{"num_hidden_layers": 22, "hidden_size": 256, "num_attention_heads": 4, "num_key_value_heads": 1, "head_dim": 64, "intermediate_size": 512, "vocab_size": 3585, "hidden_act": "swiglu", "norm": "rmsnorm", "norm_place": "pre", "norm_eps": 1e-06, "positions": "rope", "rope_theta": 10000.0, "rope_fraction": 1.0, "qk_norm": false, "attn_scale": 0.125, "bias": "none", "tie_word_embeddings": false, "parallel_block": false, "init": "uniform", "init_std_qkv": 0.0316, "init_std_o": 0.0316, "init_std_up": 0.0316, "init_std_down": 0.0, "init_mimetic": 0.7, "optimizer": "muon_variant", "learning_rate": 0.00599, "lr_mult_up": 1.44, "lr_head": 0.00534, "max_grad_norm": 1.0, "warmup_steps": 200, "schedule": "wsd", "decay_fraction": 0.399, "decay_shape": "linear", "final_lr_fraction": 0.0, "batch_tokens": 65536, "max_seq_len": 1024, "doc_mask": true, "train_tokens": 207700000, "max_steps": 3170, "dataset": "wikipedia_en"}
Each number is 500 + 40 x the weight over its row's rms, rounded and kept within 0 to 999. Layers, rows and columns count from 0. Numbers have three digits each. The size before them is the row's rms in percent of the matrix's.

# layer 2 MLP down, 256x512, rms 0.0368, rows 151-255, columns 128-191
107:541506541475535448544501523484491499514545504499502513479464457518522474416477512489561568491519542444568530554524530522509520475460535489472464456550448533512481492488502566491503485452474489
118:509441482510408573466523508590548481498462549481449552507519461480440420479526501520496506487474498517597560502547518516481529511482484499487458542505514495497486501457526562483557524501442563
093:498517578480492541483492607626440507483507573489507524452547485539472545545485506502500512557504509505518510483486468557542484554479510511487448450517470571466531582517431506509478510473438471
103:530486570502521468506506478539536508507488459453476553410507525489488534481504600523500480502498472576525505488504527461486497506464523473525514477490559466530499487543483498495488478491537543
097:477529504483428533557511460513460458494477497528507518515491493490532482541496505480502467536487568411494393522503461491433495493472484508466487476527476503496505509469450498491562504489529523
108:482450442487526496561484548527543438494480552465470515559480489486477494521569470522441483503491489469617414505494525594487506577526489519494552500575538495483493504544536517501401496497555494
102:467436495490480424510466510491475500520580503460439425404405493498444588556538496551509518547519504507521439459515483491544527477471517483529517503435490506477443524504607518502496526508469554
094:506553400503488455500499563446543496483468551573452547477546448421476498500445499476491473508538400522498511518502486520517477508465504521545491521465572525513516470425564557484452492544515500
088:460488501488543579427432565451451447510449483528507456471465464538527432509529577483441450526583565470494562489532494503516543485457504422506463460494513462501545494513502559493537503423521461
097:547501442555514539474517494471591477486480490472520478524552516577509519429526505488478486469548542454477557554586479480474576474519543503480518498486467440547469421525516422494467556512555472
097:520528469532545510458529381498469547478553544447518510487550535508496541444531443527510458542519461487442491444455437505518483484534459558470509487511508480472491548473528486481501503539443507
095:515505466512461491451503568477433482533480538510507493467517544535517507469577512478498472508636549560397532438483503516517431478480491484597504524458467467556457514524580512475500494583455479
105:556482532519530509417486502517494494539414452427451488448525463511527486468463474477447459469524480471479501433497502528522534481543510510520498450528425500535481595501541474491509491477492525
107:466530537495472553418492548553491470569497428571500519537467466522573534540516560522498498531453510471436478554522528550491468467472506462495555518416461496495497498482503525527403486500506517
106:522539423468546473504560451472472476505451501552502523636495469509475581503471575481500499522414487520536556458545488439461550487493472472535536536553563462560506524548508506493550532501522472
103:431481482512578450499504498479493458495428493447487430501556493492550535520468508482488469467528542482465433410436488482513493548512504506436537529586563500516533475564451502477542489486576461
106:587473544512461480493532493543502514464468554532510476516465512487479532503466503519508561489498522498446446513489487480544471517496457474562395469514544522512517503432451526502455504468492458
103:472526393549550459509540461516553510498447481526500546465555505430493543462511491518486471486533441419528546464507437465523501489436494553479505527453424514479508470515477462512482528525544523
094:473504514491512517552573426474521495475525445518466520459453510475558439455452501491549481453471504470453490440369460499552537507502533489492471448477460519497467483550463532507562523510443499
105:452565528457503497486471428448517500510530548499537478472486495495519483461510550547528505502482458518575550470533545508521574518509494523473487448485515553457569465461494452511483570536491526
125:464486514492479528531478441556457553546510530496471532495389474491497522516476531456520493524503502586539545518524466504511542503449503469483467516509490537530437497485567468504460531485489503
100:537514523507467450454523505565454454528493503494454501538490535493519531454498573471494431455488516497521447502518381494502419525523494495485550466506442513472528490501522528491531475504564525
093:442533607542494484489574462537498555496515440513548515483547455431502511437494467475477451516498476466500519549494583524461514489478503590468467532492495515464497560554417441509479499435484527
094:567494518488482566514517485483524447486600509476495464462469530519505521457511501483556457514494519497482496516685464573514526441542516545498430493547496477559533563520485550492521457488493489
108:524451509489466446561497410467526554464535469477494443542496541493506527499543487523430474538476483550496589530492509511423449536512533494500501545450508462514504522552489516485494548526494480
107:470574525496469408560495529524472609513582517586453447417512522431513517544476509507550494410483560500515545454464470523471473459451473545473561454514527511487539525509455446503498454439577524
098:594512521494513494386506476514435487498495546568518494503557532509450387603567481528513556517534490566498504546545515447488498535495473552506570506494525529490506514529460545510515469497491501
104:515505515507511476444460502542522504509557504560505497567503525510595460486498436519547516524455498549453495502485543480466527485445481500497532508486414548430477418578558443488485531504548548
106:551536434521503498464458507504519491449474526465518484387521462521496511408480459476473536471567509447490530530479585504476493456463485515480570568498456548464440532543555497495480474565398509
098:531486421479528500452511471489425476568544522552517441533522491467471518492496481514507522517505447507515514492521476509428500580517498511513557540476508491534473445464401513494449471541586513
093:557463504498431461476536486483478516462473573479527511428562536478533496512483564545446486469495448459563554544516481506484514518464494469442496542569420490509569456590505552481468488473476501
093:464552537478504482541474476496458483469490450484497486488528455527477576563483543551551463512539511465551569532587503499565497520515475542512481557521459522476466482438465485492431501509509519
103:512489511483485486501512544482462489523503535573488507500530431513366502458466500476488566513436534517404538475507504381475529517527478554538475521523482511484544548485443484513508503507566514
100:492556384493517546522569523490530519552525452464532481467532499551496530498486526541536502511479477643467427485490424466576481501457508490520546517523476460531438499492538492495483406427479521
097:527472530495477516485454559538514442515541463486556529522461417510580496524501548487506440463495545528485544518523413451508504522517515557462570547560418498500512436480547594477518553492509556
089:462593475491469624457463535467466478522491629449531359444437426475552523473518466531526531445487418537486463537525490535483498487515468509572530460492476549434515467573517507489398449503457503
092:458568540516368556513542441456510506484555514549446449515554480630390468457502555523471472459542523526580435572518529501527484475541525458476471430471516504516576507483528514514491521548478480
096:510465472478474437505486501460541547508507509566465486534588517499481441570511471500519450466515461463478477515495486523466521559471469516454511589403540449486483584508499460528585539529495552
092:517505529503509531482460546477497526531562467533486433516486423582545516523492484505417514535490568520476393439532479493495437524530495563575464505475430539434527566582471495493534515519470517
118:448522468489474496443504539435457530504447437499517570433529499565545499440470463477503475472518496445524544515532500483497480531545494462563475553530491539543479456492556473513537480460456530
097:540539455523461546549444386502386502439473468492516478556507496438529510495583437426518533507523463485509542469579484525561507498438506492462529504476484446500473511513555476511366542534513488
092:500534475530524492432524511598518435565495524560449459529560525512450439473497587501455505529497482461518498496475503556482479506517505477593519441472519420479500531513476558509447565507448494
104:435532408521514496489482423502502448513471511507467529469441411508583543438444511485541467539558479497490465568423478436511473473510489511542457504528521457494458604574565478497511515489481490
103:519475564502507445514501470540437502572509554558503468483512510487481480426538536525490490469549433465479487535495482516548489502458566533388508563551461563529498539528527504493479438479493481
106:530452529519520455523535532465411473522507518577566523578534440491526503548486513539499445523455534533433536524521434459573464489482501449432507479535511466517490432507559469489575473534527521
101:527495466512526506528470480454453487495518502521481530499551553429499491531597572509513479509531552437514486442551509575471510459512504562489486472460465528537479525539493374484494481516540463
114:486470445505508471534465507511480510487460522500491477533531505472491500507479565511571440484550519495488549489438535516566478506524502512528490477450519386482519467502515488499576469552487490
096:514488472518489477550466498473466509516515525508491441466538539571509494455437486480523489542499491551535486499471464499507485519519486500543445531506524462475421463508450518503539496557458505
086:545584512501435439515465528433504517514542520452520521500538487507520491424494480526498522546500460564580475516575574589534518453455500489401480542441494511460514580464507476476494479490470512
097:518517591544470492569555520466480534463498531474503509530585497479570426575546451512525538486457523535418523455531525465501533469503517479488496504483469442521507416557521465493508540493544534
108:479514515524468461467481499549510566489447481517506459468549455474491507464540548520417498488489471485553495550517454535459549490441490544482499559447461403491449511512540515478569501408440508
087:548492528520524470504516489468497514504427448538593458465501490441482414454430521489536527473542515442595484476466443518503477508517499520417503496558531464531514556460529489500516554527528485
109:556501492498484419599505500577413559457459549516486567494494448457567464462553420499526540529530501443435529543527529542433561528525496467506487481456439408514523470507523446518491521434535523
108:488546446515585536520498494454448527523457523545492532519499494503539561474448510565527521486492595529483484512482565426459531507487477518559505445529507492477513485487465458495529532443500501
109:427508406516471471572501497411486442453553584495540433551467514567463485443547453544478500524508525406481552493507538480419573499487549535487508513499471519540513522529493436492611517559456532
095:499588546472480590429540471508490486506546565544467502534384525464457463512505505487475507433464481569517530472532454461522558513471500516512475486569495469486457511514502467506501504474453493
104:531449552471511505454447532579480488518470512550484459584466537470424473473525472498461472581440489431469605501527485475534505484546503425503460526507556506507493457472545534516484483474469463
099:467590616487525504530535478518455558515473517515585500491477536520478499533460439541563479548478423529440466485513530558483575489530529576539450525457511596501530482548508554493515504464503507
096:418491488481487451553579530539489452435470476521534456474484526486464467576447549496544526530471525504487472544490499515446531544525484473467477500472550455439467501525432479474541478428516559
098:435592553493465508459507501609501525507502465499458497459558465558466476475468561525562467541504418477540512494427511520468461522458526581409527511503497483505504486519485516497519526431526465
095:475535479515498414461500460547495508554534527504493469546501502537560508479519486495571540477498437456479601511454441519522534530504467455467505508477500542471480585509462550490495476455623451
095:534496560524541509530513527523514576523516402476563537457412439528490487487525465504500567552476497548511526441491547527431452507463540548459413538466539535500504497507521550524532457505485515
096:524477434485490491544487522548460496540558548437517548457447523526546482472522517515578542502504525466466434533479515515490570501496490453551509413489419467492457391533505556509529566452445572
101:488474563516510538530489538513537504436523550525451502515491545512499458562520487495445466455533517508448497450587497507448536474539541553499500481456351514510473471506460518504550532434558510
093:508528522521478421500520509485537538441527484481515464439530450540568482451524558479517504506557562554598502500520433576428379481473450538520531393537468513498482605602492493494481571502464525
090:524494548514511505524587556510507490454586549434502427442448388594554488494491496517443505573471537474559530487467477530486532469522528514440518526489473606550520412489547488488537495453479476
096:494516523495605487519510574542550584556481461485477494495449449493623556497498469505537498527474455483507450509486496423543497528482523539593527476445533465508510483453494520484478517496501500
101:500515574495470527544464504499552462522467482587558486500495469469527541466508477521546499528519556504512581510535348512570491513526477508525476551541519531529473523493505481504531538452456488
092:522451552536529540463444562495492434465483537498491534494440491486474477430507549476526518484513487492427392487484541482511518488545518527494480471456544491516453571494486499507562453477511494
103:508530560491487482488477495498448514492522558471497520461493464521522520464495508501568456403536476529592539521546405449463521524447450554532577451494506513514516447445543574498463456412486475
110:515473465522508483461429482452470469387530409518511506426577502475527529607551556500522524441561482491506490502510521551494529540541479518518487508486526549515445530476477521487500490554547479
107:453495385491478517561486443478544522512516477408527448441462493501495512494509525485508459546522492433481508476508497440564559535512553526476490513391504466481556485539384432510511465517494539
100:530515504501511471519489501510523443496484508502413505446469530460504507447462553513495486520499494490554529498512507523482463497495522512466556479484516621518496565543531471487466472470497487
102:503503442512514437523528470506448513494478475562453508464537564510460469457549499515461429549543523448478523452514504534466490499526442516534433444533418432526535493457533509500530531540556547
093:514460470512489499563517487487535448522453504425477511412467495524444507643441570539512533508518468453541511467504456425491443550510505526512583491556519512470547484505527537508400501558469532
090:549501509496554518471534547454479581518534462514401457475409480494489593550493529514561530432485458531528479574456521471550490452475512477500536420490484488488491458500509544507434550539489471
084:454494546494420456514510434481486449529537537510492483522473497489460444584471458452484590508532493483480584498483439443495469552551598415434496552561501449501530513518513494491446598529565548
102:483521510494535565467491499546493443482414482483589515486505423448503496504512449471522481486614467484642577537501511496509534540512484479538576581431545528494475435552492511498369496480423491
093:517480474486565489572503423527497495497478429504511530572494451539393484497499435517482485491521509607483557468520497520479547475486488525507420584449516528494519460480578483513449520569417461
104:534501455515537602509546486511475555491633531437557478516525532583446489504514613491535506510506506438494538531489469434544523506576470478460514531497494511487463409545462462501512538467434512
110:465483427480572511534515441479465475489481479428543546468525491522532470470573436537532533501516508522511455394510481471526506522512509463535428469461567443496515497488469471499490504500501468
105:487554483509537504526518566564486471469547498513489529458563431508527481489481551465488457541459521540554518490516527489534468439510491511523459508490466403486462568465487547492459476496465450
090:497481465518535502538433454545468474516456445491377517572500486482478459558459504516538480481412498505451461589470485486494543452509452560535531531511496472468473425501489495505624519473423484
097:526535465489527525450464492443493477474490449543468519474497515505550487401561539511555481486564502466504567525486428439619474499447542470527479481466462482559453518541537441494510494537514541
109:497470476516501509489416365487456512552528526498436480441537438417528492510490523451480466415526480478524475447469436474549527491510451542506472463515462426521487547448495539503503450504437456
104:509509492521465424508494569564600448484466444463404468471486529519479543492532501499518490484513524541530464494537552532481438486454479504484488490475546459524515428417506415499480427577447489
108:551491578479514562501530523494401474579522588525482567510532498466359479523486479518531536491512478478511426489477457515503509499471488608479515489500574495464506521540456451521432478538424536
100:452446487490496488483502520509553549512499571523481499519446501540393509543444499550415474441511532533466439505504518529454484497491520502490550441519415535474525449465554437496502492477490499
096:502496458486450603489548476535537449521552498483505494466472444550539429501458481479493494473458452543492496482556539519559513475510521502453529556537449513492516544543537591513492575510537488
085:475512489487508548584468493516461547530490490503486491414470490510534475510553568486539443454545430523577440477527460495437502500552485464591542455492463527442542495543548558520544592461464459
097:563483508486593465494531496500514478479565540470521533528531472511504489457483522545501439509469492515412497485638467413443486467522466439414447473437459480503508483613613440492490487583450561
099:483526500512530517540527497491496531554505548516519508546524473498475484482486477540519546540507486456508506522497433541485498534467565424462537507573468467504506440480473487494586547510500511
100:488453581489533525406567489442480509473508487523508520466519501521493517414497511512488434496491474479483493463567488495503511500503415440511407493419525558506509519477525543510513539442456510
112:526493498498465429509449490531525509506515563586539509438487448579499457588492480524551493492563511484371558380486517602475460520528512491506500519504504495489426469475513508494482485549407521
099:520457490515503479536550521549463496471498520456476477513490485463490516456530528498468491511528478510499522421442454499555528513546575496561414523438494504535484582503541529512449425479569519
100:471491536501539554454500500573567530515593474526546504503516461494501504505482501501473515477573474449546487453470542468509448480517481458470491477475427447452471521519536519499504506409551490
103:526503528483468537469509530548577576542539453511552505478505408479540553500477533522472502494445472519468501510574479488549468477510551436416552551492494576503544485561511476506435552529492507
099:469443515490480452478519511481471514510405455489495491486517544465522507610470492455482535502566430486515486513517513500558541500479481482441505522490470465490498480486512510483459553440490496
096:457484536527430388440500534440431525486547518569512480490524519519496529489525537501500470472521559394486492430494572530498466533589496523479446436530424531469507542430467454489571512446528518
101:525483470475534432567491529540463470521411510522454483493483516492461548475576471502518496467463521510448572498468488530534466532514496489458538474596474525498474501509489434495577425489498439
102:458471460509539542463590558492582513527446512526518475514491427522419475491469505542483421524533445438465510479484435522515532526500522462496501454539508561557483364475455514513582480534428518
096:550492483508506549510513526484481513498449488476491455540436486531564509483540471513512441471485523589534495538478563548542462544486471471457562500500537451510519465538527490490535531471477523
108:476535402496510578446523489505529459511487512468523516518529546479520423445503593461515523455484533471552540564536504471541501447547471547456483517564418452482510594458378448501490469546435513
098:517435471507468451580495499542419508513487501500434487515483525439523518550527490509509514504460494452386470520503486540530563525504479564493563429502563458539484459504485446495512465541532529
095:536476434528500479599522383596539442495545432496484536512568451503447505429526472530492443537496527530526509460494480518497500470515548491499495482495536588503455395496535508507537515413515543